{
  "num_hidden_layers": 10,
  "hidden_size": 96,
  "num_attention_heads": 3,
  "num_key_value_heads": 3,
  "head_dim": 32,
  "intermediate_size": 256,
  "vocab_size": 2048,
  "hidden_act": "geglu",
  "norm": "rmsnorm",
  "norm_place": "peri",
  "norm_eps": 1e-06,
  "positions": "rope",
  "rope_theta": 10000.0,
  "rope_fraction": 1.0,
  "qk_norm": false,
  "attn_scale": 0.177,
  "bias": "none",
  "tie_word_embeddings": true,
  "parallel_block": false,
  "extras": ["capped logits"],
  "init": "normal",
  "init_std_qkv": 0.051,
  "init_std_o": 0.0114,
  "init_std_up": 0.051,
  "init_std_down": 0.0114,
  "optimizer": "adamw",
  "learning_rate": 0.00294,
  "lr_mult_qkv": 0.7,
  "beta1": 0.9,
  "beta2": 0.95,
  "lr_head": 0.0127,
  "max_grad_norm": 1.0,
  "warmup_steps": 302,
  "schedule": "cos",
  "final_lr_fraction": 0.0,
  "batch_tokens": 32768,
  "max_seq_len": 512,
  "doc_mask": false,
  "train_tokens": 137800000,
  "max_steps": 4206,
  "dataset": "wikipedia_en"
}
Each number is 500 + 40 x the weight over the matrix's rms, rounded and kept within 0 to 999. Layers, rows and columns count from 0. Numbers have three digits each.

# layer 5 MLP down (transposed), 256x96, rms 0.077, rows 21-114, columns 0-47
506478482487532520484494510407519502506512421501527543420519526488490479488512530499488480509471494444523482461487501494451483470475492459440549
510535507499481521487480466516466502478436491444540489513568488538450504492482479441469516479368473562556500509539544508489512553475456507513534
562543492564457393511498505480505435527494486553462486481492502549513597533489480411542514484539536536478526521507532474509475554511512496505550
539476542551488440518540617475509462481465467571447502536481506471478524497527552599544526526467499516461465471522526524496517474534503469549572
443537464414573506597441510547515461447459522469461509498492551488505518466528492460516480488555591447502470460487525459609530507462555571423490
511490479512462532435505477415554506486544508589473453535549572578545467452442485531516474518508560487505515432527483449471513531444470478520547
518465495465533517434477485559532596430475517538427549527528493500634421491494546478431474504450531495558492457496476543444519518494490426468463
476503447524476568501468566579527547523501452483471486451455478514562449487508555458565412534484577507480519477491507527547488406535464422470528
455459498534465526464563527457514475556458506522508518504460504565511535543495574489460543377575628422471498486491464519525489463404509473473525
438502508429557552544510475468444463572530475509434538481498590486535491532518516516457456485523549493464445489480493446468511452527448412567538
576491514466503465510426438516470484571513460492509465517439536543491552529554462529515474392538464470517493548486516464558498478454502525486454
514482512433492481562469506453473435498517674558457538492506490498507450503493499499594531547597505478464527476480476476477550522412473466500453
462516455516561522525500509519513569447557483586524498437438547547463428502514504489455495488500557556501467519456440485465587547574520568504462
559562521479457470459491477487491473494541504491450542488462432493513493542431495520462474510456514465552476463483510533493593556523451511475521
512475522436460470538563583517503468563421428513520526416568486537511452436501493459371447453430484470505458537458533468432583553464545543465471
560512443416457462527503528500530513566528444495504467454456438512433523469479541484533510526523508479560459556527490533474526537509455520560517
437559526457519488483405451501524412467554463488520525549503545534526501496516456467527525533520426510481515478433526439525506462529441585479470
460465544485525566580554549507464515576442471536637462471457431478556487552519601581524436527470477440471478530519526457515449502489545465504538
534458540473531513508494556470474502503505545502578393479508436532455565576479605503503579456505456491523548527501505494503539474517471511479491
568502505514448505496429492411492536532443552521473529475469510455579526459504521448468417513524558525479541496526485455568498514499540484487381
479484445527516446474560497546558528521444484468515481497540412525529574498501484566481478447559495485503543486525490474477511460496526534459453
434475466528526432468530546445501523475461522433466461492500524447447459497418485498562548522507491555510497482442489474436496476489500551548411
509517472502469477434515536540501457482482485445476546441528481520520475534499433516519461550544448476450534509484491463477523439507521495511476
504501503502531409452542501506483515450464508503458536525470467462487461538485472573509500525465461445465508563532488477438540427489517466471549
485544470572591523409470468512466529540468453478486444458605481449536579447538567491525453426459552493478497419516508478569499489464563479468455
465451476469460529448506439484463461480456417536526577507516465481510552435447467440479483457466534496451505506433483505487418555507575469522504
499491525506505491487451459461439440492433455501438515517469510531486540552473454484506503473518489489508513531544522447495516528522440497554427
470511507556458474499476484505479466458501487534504535523488527525440437465510492468533515469497466551550503539525521480468484464501476511428511
432448480483461498432472496563478533552540557543520512503510476535510499573511447524501512484502522547510550500441522539454567532491511445517502
451478519481445528512534404506502466460614490513450530485437470445479415481541411430508511444542453475485500507532514546479437542489461528454474
573552524506521542508518465480453483516426492497501514475531531486447508494508543504423395467438512515525487526490495520515526474450486500486504
557580505549474471491472501401492515582504448505529511461545489452469479511501516531499460511486498505476548494500517491605466458513514531572502
467447483458508421518552548562504494511452528490544525536504516437504538384522468509520475526449449450524495577586526477448461480435456540488517
498532465501502516500521453530474507475553455516474479516522554492477541453557502512472389590389511507509474478501464528503493527441549488521540
561510518466498549430457476452511494518473485481481546457441523511514555515498553536540491494496527498461527446535512516495462486530498435580466
497521509436516546478522543561484535517441530508520487463489496510499470576441533553511544456542521554503464457503545571495501519445496493506542
505485485467488519509466485479503509556575568435484479497509489519510526491498541526530486502569478501438537497521424595530457476495476491525492
484599445499506530573549493512482566458551423499504487561484438427499570418504493487495495529478517465535543525442568577451544527505520542557526
537534513438486466429406505523475491495499544444424481450465544530493550464477488445483462447495455507527569532515484537538457485457445519516483
509527477482445447487538501524515512512499506559499504567517499534527455554599455503490500544532517491518533517503526506433501561482555561496538
496517489468443597478506512486442502495527485437517472524497570490499472504424448486566447519483458568507500512497497441564445500527549452526489
446548479591497486575493479487508525511553545468501458477484512528489444483444535538493511495458533570566495533423512530509543540481534528442499
512488542524545515545485502434536500488598602483526477512524501485536524545550460528609483554539524514529479509515483525476523477493418493441501
542435464545530523424468430521423503488498523460496476478473521585489562473417498547517489470512473423570615452463501542488527520543513526574506
526418466556596471489498467491492471520484559484519456518508481543478579528541478521473566464522490582496494564549489454521507504526520513464457
426527471515452460423478530468482542501506498514513509480473462531610453519503486443486487481448587542465613523492478555509574520451486503456501
455529509500502435504526473548462480505511506489481493498546457492495527565536484552423463464434500511540504505430466542475549477507580596505576
492433553474513507513533523533453562586558474480524457459402453511548496393567482413518503481484537472511465491543494518468434518521469462507482
492476565454461457463478438483568504520479522436500445415528527526509458491492446530537523532559498548496581617532556495458597467455453480462470
499517472543483605455521519511433471494471472522488503560532524515514458461548473480529508477432519552541510486497524530533508483463523436508507
507468474537449582515547527535468425479484474484526510531543533446508490476503534500526469461404546514532540468558463533527474554560571504467495
513553497578534458490567478550534478579470540574461543489476569479571518517425421536469559469478435489578454510506487519554419483482524479490432
541507480526471558440508474505558542474484498519496553486471560468505540389486538542471566526550551527466498512541494520515483510488548509517468
540463413513517446450386534434482517577516517490477540536467517614494449499441485477503519398531509491530528565437495470588489482557545486468520
542495531532502474575505543494573515528462605510457472491496462485523539520536506505548513496600497605507548501535516422535475506523469459499484
447495626456450485504510486578426502530534409522551574553565475510485519494507510497449478508480437565501458540474496525421513545533577479545487
473468510537419493504432527499541487481446515502445575483547504492441452523469521486453467528551516441517474505542540563410519485573507559537492
527524448527484491493499452458528482558561517549450495519470528531505493530501496545541558526516526511509540449439475473476501502483434457526542
508483572483583428536443520496530507458524477561571512528400554444532530550572457524530524442531470493407524461502467497517440468545487529455484
459479460486489451563467505491554523573463592549507475490502506522539511475493507570532503512558468478404516482541496520532502510548532514496501
461520476456514503439519496501479491497521473504540551571466478475487502480548532449436476530473470483495432469516491462486500574435595473482610
517563457524505547506473502497467541492526485500550467507461494545435553478489475453495523485474468540514508469458631494533529516440552404533544
507549545440490602498520454508471480501474426422522477491500505503483563448520512495475439502502572496503472456501509401430582523522510504500503
431524515497517500543422446516547499576519487471517521466497481429487489549502459480482429525483505517439475528500499458475445534508485483535458
499472424474501467524560516460577456529472454534485542485515534495489401498464561502467601578478567497459445491482467492457501518487519465510528
432492471527515590502519455516590459534446515489510470529441545540536533474454546559463584481522485419498462437464449476501522531533496516553527
489526512439512601573510558465629437472508469520518548413489530514507561497533485470569547575505501442482449483446519488496473484568555464548495
505456458513542505522418560474565501560556508497489483472443474492534536488487505483541552465574501429496537429452464485471541431477553537522482
520505543559495484509512568451444496497430458523494560567538524464530548436521489465499490441481449471532457488459510480497441513517480504513442
413450488527451447510498451500504443415488527538556499489504550551425435503478495519510541474514452442499558436498479504485509469545460502467456
458509491487492483442490485440501539572488458450560467544569544422441479477569549471398428530462555479469472515517576443471521552434500499510519
481459439397608498591486608500461484566538537576487571426533454457525487493561501409424504466478515460481476475507476481518542521485432550546461
512514575481421520475588557489471431487422509544556409525480463454505567538520431541485528450571474459528511468575495468506543502546505552426500
501479490454560539497458462517477520485420483417503548586500505499412553475518469501525432490398542537476467452515497543464556480462534506517517
510496545482494456559514516428473449600509497505506457453553560450485520501454538505483490512565589444458397454506416474548474476522483512437520
558479530421494491539472480552435425486450446537482527550485547462469515474563477500511523461533508499430441464531541492428493481493511563456592
538526459541470458539458534550396413502578476477442531495572474517406451532501512511462517456531498501510456576536461477574460503514433515554480
530513474529472560487501504488411493476513529477484497496495500538434529474490455577518532505496465510473423492573503430414524449563501506469551
459451529486543391504512561475477540583458478447522510505499496470486508478520450517433517483562485520529484495526465431476499475489505535393473
510514473527492493510444501470468513505497506471461533495544536510507460437464530508475527504497471486548527440548452516485505450469455481532452
467553484394532552522475497494537484507514547489459411461512528487479504463505533488564543545484561487503496430460544470479503546497489453547546
476543532513550464501485367526556497435460527420501435500480488423510498506536512463528527444495521534583493495577414535469597458487475554502441
511475441502549474507489521438500559558486535533551460518476573486560506451556486530540521538516512526512502478510485487546554550516500525535488
538522538528492422530424435410519549527489547427432472537545446543604460567493522490520467458540509485495535528533493513506541441471528564470480
559501513572518509471467444468404516490455586522527522495493495477494544550529490504508527459513445522490473451489542422564495591539500533461471
530433518471541612527427480474487574539539522487516533493502477407558547516522440549538523463532562537507560504499482543506486497478491448516468
550515490467576496527482577496481521455390466519507572478554527440505527455509489487518453503523509477463445547480476469537509520523489469431448
498488602533492542533498481453526487442537479471476497499500482506510546468478461523554565509566556460456477452450464458486519457517482459541550
447477429514482521465546487499459471518446457483462434459508470469481429450441520456537439509424568531500478490520481453533530503498521509465451
489498457506496534479512508545472462506525536451516460391511468537504517491485520498540489474443543512510524498459554509458500447393489460519471
439494453456514500543444508423509468585559486492489478484498512499576581507507525549476509480520537509470471483461524417460506575516398505467524
497538507512544553501462529529500554470520482506490535513479504508460469549535447451487477507421512494508509485478522492448515504455530383574529
551506518536499508471455484470465526530511536492522475481442493486502531559464535550495488499549460523468525524472489482546476513563503472604506
513568512496548472490587505543441489462441469500480539492518471489508488486502508483455457475449496505581478492495462455483508473517546519458493
# layer 5 MLP gate, 256x96, rms 0.084, rows 22-115, columns 0-47
431515454514507466496541475561482468504483508521537478577582464514493521501531474533478480528505488528464514491529511453534517568456426459459485
527571442455457457495519436459465450399490444449553501539498523522441536487482497532522497503479522453546428440521513493510501547478487468535515
459496506496509510453419506498450464430546484486544546527489560563526455484453555423517464486484525521474467462498541494489478489524549533522499
509488411531555508548438531500491468545436463499536455549541532613488521461523520498517496437436576563580452492582538486498507509501484560441539
543463509506506494479516500484492436493578500497515522531488525503481541465491512493518522620479502520573551547530585465590502464471468435517515
534508512481437572517516515490442505433466483572418496444514543516467468504486509454558519463476484486548539527587528514530504484476548526510522
466484447539594440460519551487499488483531493466527453520546469595548518579538537485522492526471516466451551476571483467536540481539418478472516
556539448474520476485449417501550544458580475507508550477547579444534500517536464617520481546458451520519501461484540560544471477503531497443527
507504456463558432498454495462514476546466423548436457507542489460502516458559539503485513541488525454528558488566528496529496558469463482503581
492471546544473417539520500469537484493489449525448488556578536553483489424521538442554554503468450534489524502521492445485548470468492453511512
546483475505470445523444453539541442440436438499559430482519517513399482503494446520539540608492449513537525424500570533498527465475462462475556
493490452469595478453585502499421494505466444559486448577453505488572484483438492557513488567448565517469531471567446489495499436562524519570538
508515530452503517479434530502488419553499431444415535506459509501536488466459523493522515520482509470544515435458442499506594501507492476478513
431509474495516525532537471438525506504466525504481533525524567556455507452483558515501431593442488455576493482546559490508468484451571464538535
486490503496519524456523484561505484507536480461524494475550493588477524486560461469395500490459515486483473573411471468495504514507514505537550
523522497390567500530450453554511489489487505461453513552514450470466515476479521490520510480492404510568508519456534502532497449484474526515508
465554515440456470497532435614529501493424524542476514531499484549635486568454513512454473450451484417467452483551476501498498458486509486495530
475463480559511491473423534561498539487444524468517470489473524480457474522427489529511472505527427467526503465506421545484492474489511475436513
548566525425502510440533478505470414416474383476508399548527546571466511519525522466519436429404564537565576531523516452482486541487461506517551
451493498529482468534469483505503422460530490502460513554421518510485494490530503437446491545437442477531520518488504467552442454504476463498496
597542516436457495446466482527514460492510517538455479518537494540517453537559443445416489524455549499501536456592498540481513529489455493430515
461469460474470488546420487476502508468509542541470482519477471471482499525416609482521500470494506492455476450520510586450466521515513467422528
472549493516509527463477545516533498445456526473566560584513535557527463419528535523592438490491497496530528534551511505484524611442507562544465
552489493512527501483522516539445488484490423539498564521539514536512472457519437510472508532412530435484441421500540541440477442519482490423565
419512458491498497489485561506521509501572509474511561516551476560475475455525536528481531500497502525452522480468479497526486478474481459472518
508449451508479504449563442492456517555502529524526502556513486537566443462496488535466558513529555474468516435463492510471535529449558502482478
454488459536545476493414478512475477521439481464469468476490460496456478461532524435486552520465516492473549531497516529493448501415477433514525
526456480507594466521483480483471478511515473404446440536468507523530425500496499540583439481471422493555458462552464471560494523461495493563546
564468490390504449492512484509546510488537546443533463545446506499486527432476549560498436543507486490565554586519503497481565539478487493540481
555534540526512529556484417404508479583455529464446437514583522549470507493561530535524444392525503483501472500472507449543528527447491522474479
529550490473489510505430504548491500547488456516527424538527534479527486487587562510470550526444500525526479504506499498605424416480532578449470
458538504491492470499454482596490461503449516509510508501505487434471433471474483543458471531433487459493513492523507511518461501486525458539507
460461497502523498524475472532503557523546506500458550448555454486515501429517496585526430533494433484506504498484512516523482509514567459532538
467473505482479501428525523508455535455469413541486533522490497541474517476546474531498399521505482458459501495559529534506555527535544512499473
536496447486503457426517495475439462484566456494514530497466485484515468455546540448477529448480488480500492463536505494501489536584467488523460
542503423542453464506444501500495485464473475476487503517506540580507505507535513504523445508504499494475458415489485433573462517499512572468486
509501561498506519475465512458538459461505479457551453494527578514470448482526472481466485438439622545530510499493507580485564502514484494472499
486492503432444526502499448520433519508460507541509522515442585470446497498421532534476480528468541481507592533546475488494444476428484498498549
498549505457480456513511477465540529502517537477533446551519440460462483502455550433543569443521490508513506519592477519516442525426508542465549
511532505540527445473530566461569529497510478483480564447613491491540502488487492536498425489512502448496525489462462485492436519502427508490523
467572462582555525531469494442511505536560502512508461505474495563480463509513599485580491465465533517545539532438543482525474497475487502456432
482590469493478432479422512527467499544542509500446533500455427483481534540484495492451491453502479525528452534496489516490475491459438534488540
511538515387466486506531485570443484437484423492494528479468472446624508489544500489417448538437466464511480436476502514557501413435491509466502
499492558469549479501480502480498499535434534435538478447525490518533470463501526521508432438519512408434475490480513517446522483467486500469576
467569463476497446445515486533455543498512438545461476495495535547543460545461471497524489504436509494507575519541488533512510448478526470493496
501479494388476484531536515516506435477479485463418456582532496539495491504502505443500490439472454557521461490536542515504517485523453445442526
455533453504464493515407434512509485479480489484469575525499573593415545544449487608493514492459491494524475439519467557545507465534549570558523
530515500501531478503536439512593488489533588553501476504471433513508534461560494504481547482475483505517446496508526509433524465476477541494597
466470495518411523456414574501479411509470461565434512456563479527470446399441531450514501455531498464542519492545543525445484507445404553564510
507507538526418459556473530456574426552480492567534577521471490484628497489451542508531477513455491553505498472530457542510467520466524476497589
477531382553518489507457490533539438490501456495471488485601548532468508464463425556539585435463534580516566472528511512597526519493504535540518
538493491555501454416478454516444504503460560495444498535550473486519493502514536507518543528458589528500446499552521459499522507505527494462506
453507485521546474494489551414472454460489511455475512482475539547515498496469552533543471489484498477511535519498537522509493510457514536538510
529571495477455492480477499519461384436482467532520484496529475546485495512509552541496479494498602526529538412464454479614519526533433488569539
540532497521461554523433514506490439564546498558409551457491537519512486528449474417514459451472454438469470461545509525554499495520495472496491
583495441546523471435484519490554507435510509518414411464503451556472481504471505535474512572501564482538520470518451518464483523445497510574532
465504455437551522459474570436508467431464529484467484468490503479521509485529466490492414499469458448430497528524478507588504528482552491524427
521557521507489533480485440607497473459489542435459483489545520527478543509463547490477472437463530412455497587513540523580419452483442435516534
558535495498547504478475564478512478462492507446429526491540526472479463483463592482493464488456502540498463478497440520440528479538502492481495
467625515398510447490497541628481532420509471548456549501486453482560464532475562554450473532469453488518472531468472540480496566453557572506563
520516542456509564475464531465506537501507437550463482478516453500525417495452442463474465488468537548533471467492528492497452497476515444520534
540496439573544545501497598457517493554448504516501495507510486533501528474493479500533535430429555529537533511509573546505569540530477555474507
503579526474515437465484501469471464507496452506486496472499489459462502493503568454475442408473533479469615516550508521507516538556502508513498
465555500554592504449536557487457521469465436500521498415485539533474453504568532513505510480499476469547512476490525508481479494550446464524557
481535477538510567556517458483527488498449498506502530502478532593542467479526540489464506478463492420524484488556504520513503418530456553427498
509456505537574482510429474474464421463439475496497445524521501502488440484633496571410429464421569484505554484543481524459547541489544536530530
472533490415475507469575437411413514492498498465567499525522595577445526450500578484486504521488599469556518457575525541525532563411496454514511
519539480508490521490483469582517471460499462554562463556566519476504533502550589457496502529445478483523479416566560497550430480501431480473497
489500540492496488455536545476457470539522453496513447433494498455500536478514537485494503496492527504513569473561439493567455458513557538448438
499512511507549443503455531511458477488454492491476511492540522481490354490465499483484528584439547478458469464546562489451456440550522469438488
504595446520490524494443556453487514479506522443425512436502553544428531485548581465498482472447426436587499494585407549537472430437512546493525
445541461518483450517469508517456397530499458517461477482459557503552465538495511440478532492393456496527557463593572522500466562479472509574569
538531500473466506435530520469526512502523472489515472489547474576601522494534554523535528508511510483532533491557480539544472548521574475478478
475534371482490443556495442426478533488491524490491481497484479489449502509519563489533445473517532493444533488505488544537483461536466563462510
501558515459503480511542418491437491514549476529447512499518468452523490440563460432546514442504490506562474456566525503479451446486545526437444
542631453523437492438508528497555483421473520535512497558493554510527480476489548496419472549492487474469473521426483476468468520545514521474496
531485515556521447457507456569458496525491511516497456524431551584518457432483521492435554492472490468518486487511533551486486507431575517512521
563530509469438498480514482476541541443564489529496483459460521513522421493505588497509441509540529437494526452565567546504454494476441564479538
488519516493504520569478490451532501478454405455517479544501547523470490476506435573530509446449555525492497504465503528518506499531479553470476
458423456556553510440469509531484491494456538474487550477500477545575485474482469482438469496485524522487491545514501491434527486497513577497440
541541486522527443487472453514509514446510551407489488601495524532527447483499520491532489512469591501523489506579497577485480444487465505480502
519484452440540515513507575518549455455509511467548504467513556494472488505566507531521454427522485571484548515550460574470501536606433499490561
516494490472535591457543539541545567391502470427505515523489528590545501482550481486529495511486504480455452495508502499510564507456547487480426
503564462499493456488504466508547546502554521532536502498504500567556469494484504478400457468464614497549577562513519569449500450504530472454507
490469433517469465422503458532513493563368508510441498437505461476562508482389480495486469515478444452551452541491491531438534554489532588515474
502484464494509438477505484455516563459498454490489465478562477586519457451521515529429459531478474443539436554513406496484510481477561481485479
524463394537553480475441537501499501482493464501420536542531557557475457488453528523467490468478543527479519553532508598565518442491536554536454
527426497506516582479473523449491521496511464518514487519493503552492572511532419449487473503513450526556566484525491534533418486508530495455437
464518510469440539550523535463485482463564498531520460511478465534482392481475494516537535439518473470508515417509458461558512523477518473549536
474514444495504472503509532553396480457469495522492482463532484601440503493500495495531406477472552441507452561571518517492530539518548503555434
458544478443470506455493483455462451506525451531484515447522582526537457454559568534463478455478519548462475538516466487539457533467515461473510
560496515503449497460536581500420528507541476522463463516494486468509567548513479473463519497521458580461490524439460458542516463479489535520481
455505561517542520517472486518507424479412518425371473539509489481539525450491483496479451514524474528487520483496431457510466467515492585464475
532504474480471573475459550545542430501466493498448505472552589519511411437525501537436490457496525582567451442517477492509481522446513599468587
# layer 5 MLP up, 256x96, rms 0.0829, rows 22-115, columns 0-47
551486560489610514452503546511529511532547487469457515477462514523491507465522481464520549486474496458454510523470554545411489415487537486457453
424419463497477544463542480485472490455446543528419481500486423501478502504528523477522462589497519477519507488513463483535503498510518512505537
593515508561450487478497514542436514526461458484444532516450496522524473493538525553555476466531467456507417537437520501425560417467524455544501
539535543498446450515472554414505567481457465503482508424444487526485491436421513391515420519508408535584492461471479459580432462498425515503502
475510443507522408504465490527501535445508478477483523436449424575449524450533582462465513581518443461470525522484551519485474518562426505439485
559537538485590510462499510476442454561402513395494509545505476539514581559530478468521519478494529538548528478426503504468535549437528503433513
493462471558488407421530554560481485479517523592547502534515504471468445558565513497468500451418519520509483489487446510462511529497480560476489
533531526498425486569501528502434520535525406443522536485524523469475405528422390565507547491524480508460512509469483600488535501507491508491548
456540458488525486461556542503516533451516478456444501506485542549518477525525553567480554492502531499457485455450511516505534457502500474441473
514472475542493524442475530539530513479512443412505437518578493545507459508481465526535537466513482460455455449471527466445533458583554527523558
544566549451420432438524508493484525497486456539539462507465492521603466460499559511577529469532498481530447473428472529469479591430534495513560
496495446477539472476538478525508540452584504493486401566484467483492577505549535471476509518508520571551533520496469486472571623515477469482486
481512540478464529500537540489502509453416499503504491511493531491505473435569478488488516502538526421440445466498445493488486512497448471486476
455433474516518526523424428494439439512475485428463590513514497544520529530477458407534417470440488530487541506479561480470517419530534582466529
494529508499499494483508542522475486570528507529489511555535447551501465515439491433474429501508446487501476477505488541452459478524513534414487
517449473542533469499458509552530440524523432441432462492514489507532464504528511534442486521492449465412436446452385539433457507476424548448494
480509508440530519395555471450376524505457475512544496524502475472475514495567554508516465427459552519459532502474487506530562525559568507425429
475457493547514425532491522492544509463475514537561570439439431479471496531465492520507473453518558544479504499546505498534476486491459500512515
453506486532509527442477537530460529419502547524563565502496475472548485503524484468461478574436438501497525576534447558475535518474508528482529
491491467475441472496507478532406468572560561460487489523502528453483459514529493550529457456481486538496549490461516520512479546461452497535536
531512512442502473488545538525482476500534526534434433488480491487512508526504521436464545525487536522403540455623509552487521490508509583411521
492527456518505540510537486461552498523517475469517474530516490568558566495518534464514507492507564518456506520456493456570523514480445524517510
496444503477507522506502555603552549479494493548511490508556402465478516526533477515436443534504442529497501522501537435467461541446520513543470
453508437465460501513524466491388481548519463483528557478543502471430553475554446489545502483518562485437502504428550453611506516479492559517457
513525508477440476473561551547505521555567551530485495464491536486488394515480559458443465488493478481532489469504443474447537519553481467530389
443511502490495489495513494565510479520557452461544546461569449538427472599547567507500516496487533491487500476516475510536484488503461466438500
473535509453501530439518487520492487526516530538496507493506490490586519479470554509531499514522490519495540511436463506573490497468510482551496
479496509491493449520490524496487501449491415460479472484500473526526559506594518494481503521515480470558501451501458494466450406517505542477551
537453512478525551498515536527533540428475569486585423435500473519475544416469484525572553501528481484474433459550513476539534510518586546529481
453522473501495513524547485471397548489504436527529545527479515525510464473480466447522535434449531481439529437534517495486452534509489537601504
539393476578430461567543550450524511495445526532536491492510488554479542411510471573520537426532481518570505472557533441568583502545511469483477
470517447484615469527506446449549514481514513514493450540565482567497521414463408485402446443467545484514521511519522429412480504509487512396527
533515505497496501517559483479398513466485508446467556475570472547548493560474464518448510458468543452459467523475564505496520429457524429539484
428531507548506526554512460506460502504434521508483469608487462553453491497551511519517562437521510540559488520410532438475500444519456567531531
483481517559493571482483561417529538469497489420577465485478565556498468426555491567469519452519475518493481532502508533514498468489468458443594
558455494551567493505453501487506452502492532530520400508477544416510551494513497476531440524473481505465559445486496445526514506454424541525451
496544462535466517542525468508542478607502533579558518523417446572519502497459506540427412453517546500490594503466537503536489432560527485520460
439515510474448499479541492590507508537515505526547420493479537533515479500504479490542494512553468447589391438460501475565466466465567501502397
496528512499546520516458472529548459521471478456410452512503500509512520516503527497509502451491565527546542471465461597385514433482460552392534
542560500455475395509511473486526495508480530490444486420472473494523450517439501518502506463519576441508491478460534456490505385469479521431464
499525557473559466484562525496554504475449511453532482465433457542471471443509538560526502454447578533497505551512505471540472443517473543479579
491472563405505536550473518484559514539486506487554480439577542504547502475501505412507481537486473496429506499544529552502438423504429450424514
528475454495504501491452480470522590573525517488492534507529472539393482477475438556555420412532432491496531504508511477421508507559499488503496
489465551502578504484478538558448521462493444420457415477543490544460545490548567567491447457486493499502483513487514537485485572485408463564524
367522560510533504491542537486500473464504555540545520511422483479536514486463538449516412431524601456490549583520554546525568569467513462514514
473518496449500475532502519484471404503493498508504472445549507512510516577437547538510551551513479510373462526516473438570430474511555503524466
516493481532485432456531503499558561530494460536489535459480492535551487461487467396522446462534438498451432581510527490513523509468541438473425
529492500505493534473562529524490539445559455488472538458531490508486499611485502505551491607523445506508451516493491513503565576529427484554472
525463557525510516517541486552484488460489481393531565510533493520472568505487485502546498577469509542517472473493492452534549459522544429483418
442470495466549500502454478493511488474468552519462511483409484473512543442522467511482488539425499483471451531496515472479437475549470506510532
475460467567511432489529518475465517480391511537543474492518449548536498481479514523384463489444539548593480627523521556476610546499583518482556
566535489483488507520481547518465503488528542428527533557496460538479523547546535546461477482491452523463441461447522482523501469534541475489460
500479542468496497431532530543527537566454487486517559470450523418521508400522507485472455460511470427509413478458461537474459469574482554453493
527541480488568544523466531499532476518526548531510539549530478422509434441522530530446457549452470471520489513497524544456522461525512493487549
433416525454485486483534453444499479458444487427483503466447505500524551556498428570565423531558504438436513511457527516510530517442516471493500
466510557500459547486508535541481417487488478480487583485519463481525478438509480418563466456527511536461519531470486505467514483466444546493486
521537499502526484555503448541451503443482535404489446532476477563508537534534508494490530505524457457463515499526475470467485455551471532491479
405518484543474503559494490467533514448525472443526488524447511529483473530545499483479450540429525450485516492433536499414545451583491495516484
477432516541478501535430530506527467574469486449524444512488548502528512559499479496487478509497492526492538447522489469521508468461605505515539
516457440458428486464472500482420555549565538420533451490501492512482521523542517426456485514486530462484529624438540519452506423451467588472526
451440374514541475502576535542578531505515466542554433459492440518526435465514449503430489532500562520444496445501590462504530534508556446480438
460545495486521461451512419504550581486417524573513474515503480451488487539547554439523504466501449524504486461533597513441475578486448523490453
537494463501421496512505505503413544410527494540545493518502466556405504505523541478540519498506498534496464513491506503494566487496456499477470
482472557559480526509529506482548464487436519468500487425491507545585531448491458487437422445499522381463458506464540515529476497503508545444457
567483597523533521493544438540556395552460499503488563554543467520533521489499495444469476476498563571498519530470454474446484448533403510492503
488531503484453489520500439527445461475495463536511523453471534449504494504532487442476509557437545513512565484474442424542512470539448497523543
519550422511464480558522539544523470337515521455525508538445564522493547502492540482506508557523530448542500507543529506467454535500536525532463
575517509554466513484476437550509511534500458504513550581497454479520516457550533500459592508523458461492393449494456438501493540533494490469508
511528495503483479498513523503426459573512488502539523456478493526534492528466421596529507571495501565595504521495525486541506485554599434494493
476519541441482480485530472377556469537495529504487502546515529456544520495467480566562487539528542578511477498528477497493493464514473539416442
409498486566510386473517556467531440514530530443483445461469524518452466528503586436481496467532488462426555440528476482575513467450550558475505
438409530547550499457490452511521478481468498491474519450595538547498527480561466551471483466491515500519444535535488398486555549478571425490488
505440490500444432507443505504523470508527553427425517537495513441533477526482488503453491424525523461459471399513552442476517578537509506491422
530484503463553539527492494547513511499620560504448483423490524507483548508525473528487476477482465523518597575501487530478466501498468534561483
506515478527506416489447564520584505467420503502460489525537520522488548458550549590556493486520458509506490490505476481464499515466421557515577
444519487442539523400518559543542498477491505477497516448530518501554471426437504554475502475513485469519467462517513575484518583532433435499441
533547525487490479566440537516479450451528558465493518444449570494487488547445520498566500519521482547427492432483476589516484468539579480555525
507444516472455478498560509451503593407509518541493555511462489523567517478521467495428478489490539472490480535556497573490485552438484488567483
492463478524541477500487567469537500578457591550505504533402496481505496447439503476530430571476521449509525467509493430506500478525523511492531
469528488517477472536559478473535491554518581468505484520543479412441584515513514452494533502547419494459488489518471490561510450513516519500426
521581444473496504554475574462536428523521504518503492558461560483474497534579493519494541556527505541515502444465436515532486556477537593503489
534502516445458456476588524473556485514541456442435508531497470562547410483445497495510435431564476480497489477482573560563481468508518567473492
509508469464498404594478482504479516410489491501455551467488518510515562514542493442483490497481543472552451534550540527463531567468539509486469
645527520486534456467532466465439438497572551497530521477540463486507530539483521554441451512525495525490448493434485527510580489550473465477500
538505483508505463492537518441495499531469448468499575500501511458519429540456445616510463531468458470538576511456540537448462460557498499450453
493509521512482525477514562501471504536479410468502475456477542486478519498492549556568531389550516481477525511502512429537544576470563524555545
496434412525510391468473518532428544454509479519477505490434565551433439540464496530481566500519510521476535504491529597481521567495529407573504
501502609497413528538493489527499514463528483513497586506410408455532481510495543479523459464538507509475487465465504527598482500532477486502526
501568593524543474549561379502498527489557441505514559447477503514574472481519489478437510498537471451480556427528452475440520463499478496514529
463567454492529503508554533511531440600562514494603601468501555512510506538573549463519468566493505477591565525442478502571518534548547533505485
566503478477490469546457522470543517491561518496543450510515521521532535529499488578521473564546502501493540441431536486564476541476539536490477
433490440522538491539459458536572481515454436451453501506564502527474462470488462494574479509499468491568505520501522455460485521438492496460502
524513542444413495484585493459501555502550428512528528408554536510466451486483550538482529493485527445463503545509626501442519475518506484485475
539532483511511453500465518490487498492507490504446498504408501518505544462511539452404580535480566476501467579453446449495499433453490511509512